config = dict(
    n_layer=15,
    d_model=64,
    norm_eps=1e-05,
    attn_scale=0.177,
    parallel_block=False,
    init='normal',
    init_std_qkv=0.0625,
    init_std_up=0.0625,
    beta1=0.95,
    beta2=0.95,
    weight_decay=0.049,
    warmup_steps=200,
    decay_fraction=0.921,
    seq_len=512,
    train_tokens=101300000,
)
Each number is 200 + 30 x the weight over its row's rms, rounded and kept within 0 to 999. Layers, rows and columns count from 0. The size before them is the row's rms in percent of the matrix's.

# layer 10 attention query, 96x64, rms 0.234, rows 0-31, columns 32-63
086,260,239,202,216,257,237,220,162,224,252,199,210,239,234,166,211,157,199,233,165,222,205,207,224,201,186,217,205,229,183,220,191
070,192,212,269,119,216,192,240,209,167,184,166,170,221,217,199,170,204,207,183,186,175,179,169,228,257,161,210,252,200,227,195,186
081,159,214,249,222,195,209,204,238,178,234,131,157,220,216,202,236,163,181,239,212,231,197,124,275,168,195,184,216,234,209,213,195
081,249,161,179,217,211,199,228,196,203,195,201,206,223,187,229,219,168,154,196,198,240,190,209,191,228,249,205,235,201,191,271,175
074,165,197,177,157,178,245,157,159,184,214,167,178,233,187,195,196,180,194,179,201,183,203,159,186,202,237,191,160,177,195,166,210
083,235,176,196,188,213,244,195,209,194,236,203,229,184,207,222,230,167,169,234,121,178,203,200,204,273,169,209,164,173,180,153,158
081,167,222,190,231,155,236,207,168,187,202,252,179,245,225,201,183,217,224,200,192,234,283,191,233,173,238,155,218,228,208,204,201
093,182,198,200,211,168,188,164,189,187,161,177,251,220,238,208,162,176,225,213,193,185,201,177,108,149,207,125,227,229,219,242,155
083,154,172,182,197,191,171,208,166,189,230,182,220,206,199,212,209,180,181,185,166,149,201,190,173,178,154,248,169,206,135,203,202
082,173,209,204,208,232,220,214,245,269,215,202,161,272,195,234,234,216,219,206,236,210,238,207,230,195,201,215,209,222,229,206,231
078,196,193,233,216,212,221,188,192,179,137,221,244,209,217,251,210,256,197,180,195,230,160,233,201,188,199,221,159,167,187,180,211
084,225,235,178,247,216,249,233,144,191,224,217,208,207,188,236,216,156,277,185,178,260,217,216,206,201,191,235,176,268,209,197,169
076,255,251,125,246,223,207,206,218,201,107,214,206,149,200,191,204,204,231,172,195,200,239,190,232,201,176,176,150,221,255,221,222
085,225,195,187,148,220,230,189,190,215,224,203,255,209,184,193,157,214,189,165,220,184,146,200,237,178,172,217,215,160,196,268,208
072,186,165,221,237,235,204,166,206,233,172,181,181,206,202,214,175,204,167,171,214,221,189,167,170,197,215,207,205,166,196,152,232
083,154,170,191,231,163,195,225,151,173,166,148,183,193,222,184,213,193,135,163,210,207,168,222,231,152,190,154,187,209,134,224,174
085,199,146,211,192,207,209,233,204,188,170,234,202,182,199,211,189,183,258,179,267,198,185,151,200,202,232,239,227,120,219,199,205
079,237,134,225,225,168,212,198,164,253,229,209,227,179,208,215,215,233,200,155,155,216,194,168,215,219,187,225,204,154,203,138,197
073,195,234,191,219,219,188,212,223,227,242,219,223,147,181,241,154,211,164,182,270,191,232,236,202,214,208,176,226,223,206,211,167
085,157,225,262,222,180,164,175,159,207,163,209,201,176,180,217,182,191,176,236,203,174,244,193,212,224,171,163,183,200,197,272,184
086,194,224,214,223,211,218,222,253,189,243,243,182,246,209,226,237,265,263,227,158,233,177,176,149,193,190,170,228,200,221,171,204
070,222,173,183,160,182,220,183,239,228,207,177,214,208,223,184,220,193,180,204,161,158,185,176,256,170,195,180,137,224,144,169,171
080,208,147,258,218,181,226,215,204,191,197,228,188,188,195,195,157,181,228,201,207,149,207,217,176,238,191,272,224,222,180,169,157
120,221,241,155,214,206,252,180,165,177,268,156,225,257,208,127,200,220,211,204,163,203,250,200,152,184,177,177,181,233,237,217,214
076,198,238,190,237,165,231,177,234,152,181,199,189,158,231,144,175,130,253,238,172,191,268,190,197,185,254,205,229,210,213,212,265
071,214,222,217,183,236,213,174,228,225,221,181,219,233,203,194,230,187,202,255,171,185,211,209,149,253,244,247,139,226,234,190,153
076,210,155,192,221,258,264,177,181,180,193,177,217,211,207,233,171,225,198,159,215,137,180,249,191,150,229,171,243,218,146,169,183
077,197,212,183,153,192,215,160,187,156,215,211,187,198,208,163,144,186,233,188,222,239,243,199,210,216,227,186,196,253,175,239,226
077,190,209,192,243,187,175,253,177,147,131,212,215,217,199,212,226,226,144,205,210,119,238,157,195,140,200,149,186,194,166,231,180
082,192,206,209,198,190,225,217,180,200,214,193,208,182,138,137,133,204,160,183,191,175,226,173,191,183,220,216,208,197,209,158,217
076,192,222,193,205,141,229,226,151,203,201,228,229,186,157,160,198,231,181,246,208,246,173,261,269,201,228,188,186,216,212,193,193
077,176,177,235,236,201,196,246,211,248,200,196,181,200,253,199,177,192,290,171,244,172,194,220,155,259,226,171,179,230,238,195,220
# layer 10 attention key, 96x64, rms 0.233, rows 0-31, columns 32-63
083,191,150,251,270,217,247,175,196,185,189,195,170,187,231,220,198,189,138,206,181,176,187,214,194,222,189,202,185,200,256,256,182
083,198,275,279,170,205,173,237,187,216,167,141,154,195,158,204,176,195,190,173,180,194,179,178,216,257,195,235,214,169,203,178,259
082,202,169,192,250,183,161,160,149,220,181,117,180,201,190,191,270,134,191,235,207,194,212,130,225,185,193,191,218,207,201,174,195
075,238,190,267,183,194,190,240,223,164,179,220,187,215,270,209,214,214,224,191,177,205,185,129,219,178,203,163,182,205,197,259,221
072,210,242,172,215,237,198,222,197,147,211,171,239,265,203,187,180,222,195,173,211,181,218,175,198,210,218,183,243,199,131,164,240
085,201,163,173,194,139,199,124,153,198,185,207,185,223,213,195,216,220,186,169,180,224,165,122,247,235,223,220,188,185,169,193,180
077,251,215,190,225,214,157,231,165,259,156,225,197,155,208,258,217,191,189,203,195,184,235,251,169,215,220,197,186,194,212,149,167
087,242,196,180,199,148,212,224,198,196,172,252,241,210,200,180,193,226,159,246,190,179,180,180,229,205,251,203,206,152,195,217,208
075,196,240,209,234,213,196,221,191,196,200,143,193,243,215,196,208,196,251,224,178,214,113,173,244,194,192,237,196,207,189,289,155
078,136,190,226,207,249,188,227,178,208,200,170,158,220,244,205,218,193,144,175,174,235,186,214,249,193,228,189,183,224,238,175,191
092,228,191,202,215,201,161,156,222,264,164,228,152,230,217,237,205,245,187,158,233,227,204,238,237,205,161,209,143,184,176,225,196
084,216,177,218,214,203,184,220,233,205,229,253,152,196,205,199,187,182,161,155,218,146,198,202,188,174,258,134,193,220,197,242,216
071,195,229,208,183,246,204,194,248,191,183,261,170,129,229,205,181,174,197,159,220,217,191,201,208,292,195,174,171,240,279,211,189
089,177,192,225,220,243,191,238,234,217,245,209,190,185,163,191,159,185,222,164,175,221,235,214,226,276,179,121,176,153,208,228,213
068,273,236,181,165,192,216,217,181,233,255,210,210,177,156,202,196,222,199,173,228,199,153,205,240,138,190,266,181,197,247,206,211
081,216,202,207,226,208,217,118,208,174,223,181,243,217,220,160,216,183,183,242,217,119,192,220,246,190,171,163,173,191,184,172,184
077,226,228,168,179,175,240,264,215,184,219,235,199,186,249,274,182,162,226,166,217,246,229,162,187,192,180,195,180,115,220,209,206
076,230,174,231,204,200,217,214,225,220,215,211,196,182,225,211,188,249,224,161,153,216,178,211,145,172,146,232,175,171,255,184,174
080,225,277,215,208,173,210,197,217,217,197,214,183,169,208,209,190,222,192,202,199,184,152,180,212,229,190,199,213,169,210,259,172
087,188,230,194,203,249,223,212,215,260,209,173,221,166,281,153,258,215,147,248,229,176,225,125,176,233,223,225,187,158,186,192,257
080,212,151,190,177,217,174,232,121,200,170,191,180,186,198,175,188,242,196,196,219,162,222,212,220,173,246,180,230,215,188,220,119
078,211,186,198,241,254,189,211,197,211,230,206,206,227,150,221,216,207,238,211,178,265,179,208,284,177,212,200,201,250,174,179,186
078,156,241,200,215,177,184,225,179,180,207,193,220,197,161,254,178,212,196,175,212,225,128,184,139,204,145,195,182,204,207,175,178
099,204,151,215,256,285,200,184,197,155,178,197,165,213,168,196,187,197,171,171,201,174,219,205,227,199,248,213,221,202,213,201,193
081,214,171,167,176,232,245,168,224,233,125,194,210,179,143,197,183,171,206,257,249,201,255,216,205,183,193,184,181,189,211,209,192
075,225,186,189,202,215,170,243,152,215,210,189,162,222,176,249,211,171,241,223,223,224,202,226,242,247,238,223,177,194,213,216,212
082,206,236,194,194,195,212,174,161,205,201,219,140,206,207,230,177,207,232,249,189,193,192,270,208,179,177,204,235,183,146,189,201
073,265,172,178,180,220,213,209,187,228,219,283,252,169,183,230,194,213,163,224,234,170,145,162,183,209,217,187,219,206,207,193,243
071,177,236,202,170,213,159,193,214,214,150,213,157,264,236,192,205,221,197,218,216,187,236,185,209,212,232,199,206,181,191,231,187
086,235,206,209,204,217,238,182,225,208,191,169,177,228,139,212,189,248,182,189,194,188,193,210,190,137,259,209,156,179,207,170,190
082,190,231,190,217,173,208,209,238,179,214,223,236,217,163,223,207,203,219,245,207,174,198,186,189,189,230,247,165,178,169,198,141
083,267,193,220,189,197,190,186,135,219,230,187,190,181,214,236,168,163,168,156,242,209,169,194,174,239,212,196,205,209,217,205,199
# layer 10 attention value, 96x64, rms 0.223, rows 0-17, columns 32-63
106,233,180,221,170,184,169,183,177,253,194,208,155,201,182,165,177,203,229,196,176,171,240,185,258,184,252,247,162,214,198,133,225
100,235,206,168,154,238,189,177,193,181,183,191,189,209,235,184,229,99,188,182,251,230,202,238,228,168,231,211,215,266,229,180,228
089,246,137,209,218,213,220,212,184,179,187,196,193,182,199,159,255,221,188,214,182,185,243,180,206,278,230,220,235,208,198,200,207
117,241,181,201,210,140,243,185,206,194,194,173,255,169,151,158,193,177,183,250,219,231,161,177,209,155,225,237,205,239,168,228,259
115,195,203,218,163,217,187,228,177,253,266,212,214,156,174,159,181,247,196,165,206,154,183,219,177,180,220,208,137,250,220,178,179
094,215,186,228,217,170,201,121,219,183,229,201,183,150,222,157,156,175,182,193,267,237,177,183,188,202,219,196,184,183,245,147,202
097,241,199,195,187,203,157,185,215,220,197,206,201,157,143,205,232,225,181,249,148,209,189,216,157,192,195,219,111,228,195,170,140
092,212,220,187,169,208,203,256,184,229,182,201,194,196,173,173,256,253,175,212,228,248,209,231,136,202,174,193,203,266,152,236,213
080,238,220,206,125,218,179,195,251,253,225,241,187,224,196,211,163,196,231,196,179,152,197,150,197,207,215,225,134,286,177,219,212
103,216,166,196,189,196,158,216,247,197,191,190,194,220,243,177,215,168,225,206,199,187,163,215,242,220,197,230,180,168,176,204,176
109,196,189,207,200,220,214,223,208,202,186,173,169,193,237,196,179,204,191,195,245,173,196,188,188,204,188,237,174,164,245,212,172
096,212,185,196,235,170,189,256,229,216,208,193,250,234,148,149,174,217,151,207,176,170,203,211,184,180,235,199,208,261,214,219,200
097,172,212,194,243,144,210,210,181,171,237,220,223,222,173,122,140,201,213,220,179,231,197,245,217,147,217,185,184,178,198,193,288
105,203,204,178,183,185,164,250,214,224,185,182,217,158,239,210,221,152,190,244,232,195,247,254,206,156,190,168,238,191,214,174,208
086,218,229,205,180,188,186,224,213,175,142,209,239,180,170,204,267,137,202,185,149,205,244,163,228,206,194,193,193,160,190,196,180
090,231,226,247,149,189,179,160,195,206,196,178,134,198,245,206,224,216,215,171,160,190,198,227,173,249,240,175,152,213,201,163,212
085,215,190,222,178,201,190,214,203,193,164,201,169,185,223,196,177,195,227,192,217,170,199,216,163,206,157,201,159,199,162,150,162
113,239,185,251,140,233,186,195,241,225,197,217,162,171,172,182,200,201,249,166,130,159,210,216,190,246,191,150,250,197,160,143,233
# layer 10 attention output (transposed), 96x64, rms 0.192, rows 0-17, columns 32-63
115,144,232,190,206,248,175,247,178,244,215,182,223,228,229,252,201,294,244,201,242,199,191,210,202,234,190,154,211,170,157,262,182
107,193,192,269,227,148,210,209,158,192,203,193,198,247,177,181,210,214,199,241,204,201,135,197,219,206,232,220,203,175,205,173,240
091,191,221,169,207,225,210,265,181,208,191,172,181,227,169,232,208,182,200,190,219,226,205,267,181,243,203,189,163,237,212,183,193
129,188,219,247,166,195,177,228,193,192,230,243,189,170,198,208,162,179,236,150,208,204,178,199,175,189,199,193,182,212,283,236,165
119,151,207,174,174,242,170,172,179,160,164,169,222,255,182,235,204,206,219,178,224,208,194,208,239,124,213,150,215,179,207,219,204
102,170,206,216,125,158,152,185,211,209,165,146,229,263,193,179,179,166,244,211,197,216,205,202,160,169,230,185,225,186,182,271,172
107,187,251,174,181,227,196,178,227,200,249,173,209,195,177,222,223,200,233,246,206,204,205,226,280,184,165,227,225,229,206,218,194
093,220,208,132,195,165,204,160,280,177,199,198,191,162,170,215,237,215,195,157,188,137,202,193,268,263,215,208,184,179,237,239,221
096,213,232,205,159,221,194,211,152,213,219,148,228,200,155,155,219,255,187,213,191,209,208,258,182,223,173,222,262,158,231,192,183
106,193,208,284,163,202,185,183,165,249,250,244,148,224,184,182,236,210,194,261,155,188,205,184,204,268,165,183,200,189,205,171,233
109,210,254,161,154,192,189,181,212,134,180,208,232,230,216,200,206,226,213,254,239,172,257,174,198,206,211,194,228,194,208,234,185
108,163,207,183,220,196,242,233,177,194,146,239,236,154,245,231,248,196,114,177,221,218,168,197,257,204,183,187,150,209,214,221,185
102,136,190,185,158,161,242,146,169,180,202,206,136,215,201,179,155,193,226,135,243,240,213,173,200,177,185,186,187,193,185,172,235
110,177,174,224,181,221,238,179,166,233,229,254,247,218,181,250,172,199,187,169,214,234,184,186,205,221,235,235,186,157,188,191,218
103,180,180,217,218,226,254,177,256,190,226,168,198,180,243,182,197,189,153,235,178,234,171,216,208,269,193,215,208,238,172,195,206
103,182,183,166,195,191,221,218,241,144,247,175,232,251,146,182,166,192,185,248,222,160,198,217,201,145,192,221,258,181,176,189,183
082,134,238,138,204,215,190,170,192,213,230,183,189,217,176,158,213,246,223,211,201,175,208,174,178,170,256,221,211,166,159,206,175
124,226,218,221,146,175,221,220,178,201,273,158,206,250,216,210,263,216,243,193,174,205,208,184,256,246,175,214,174,186,169,219,156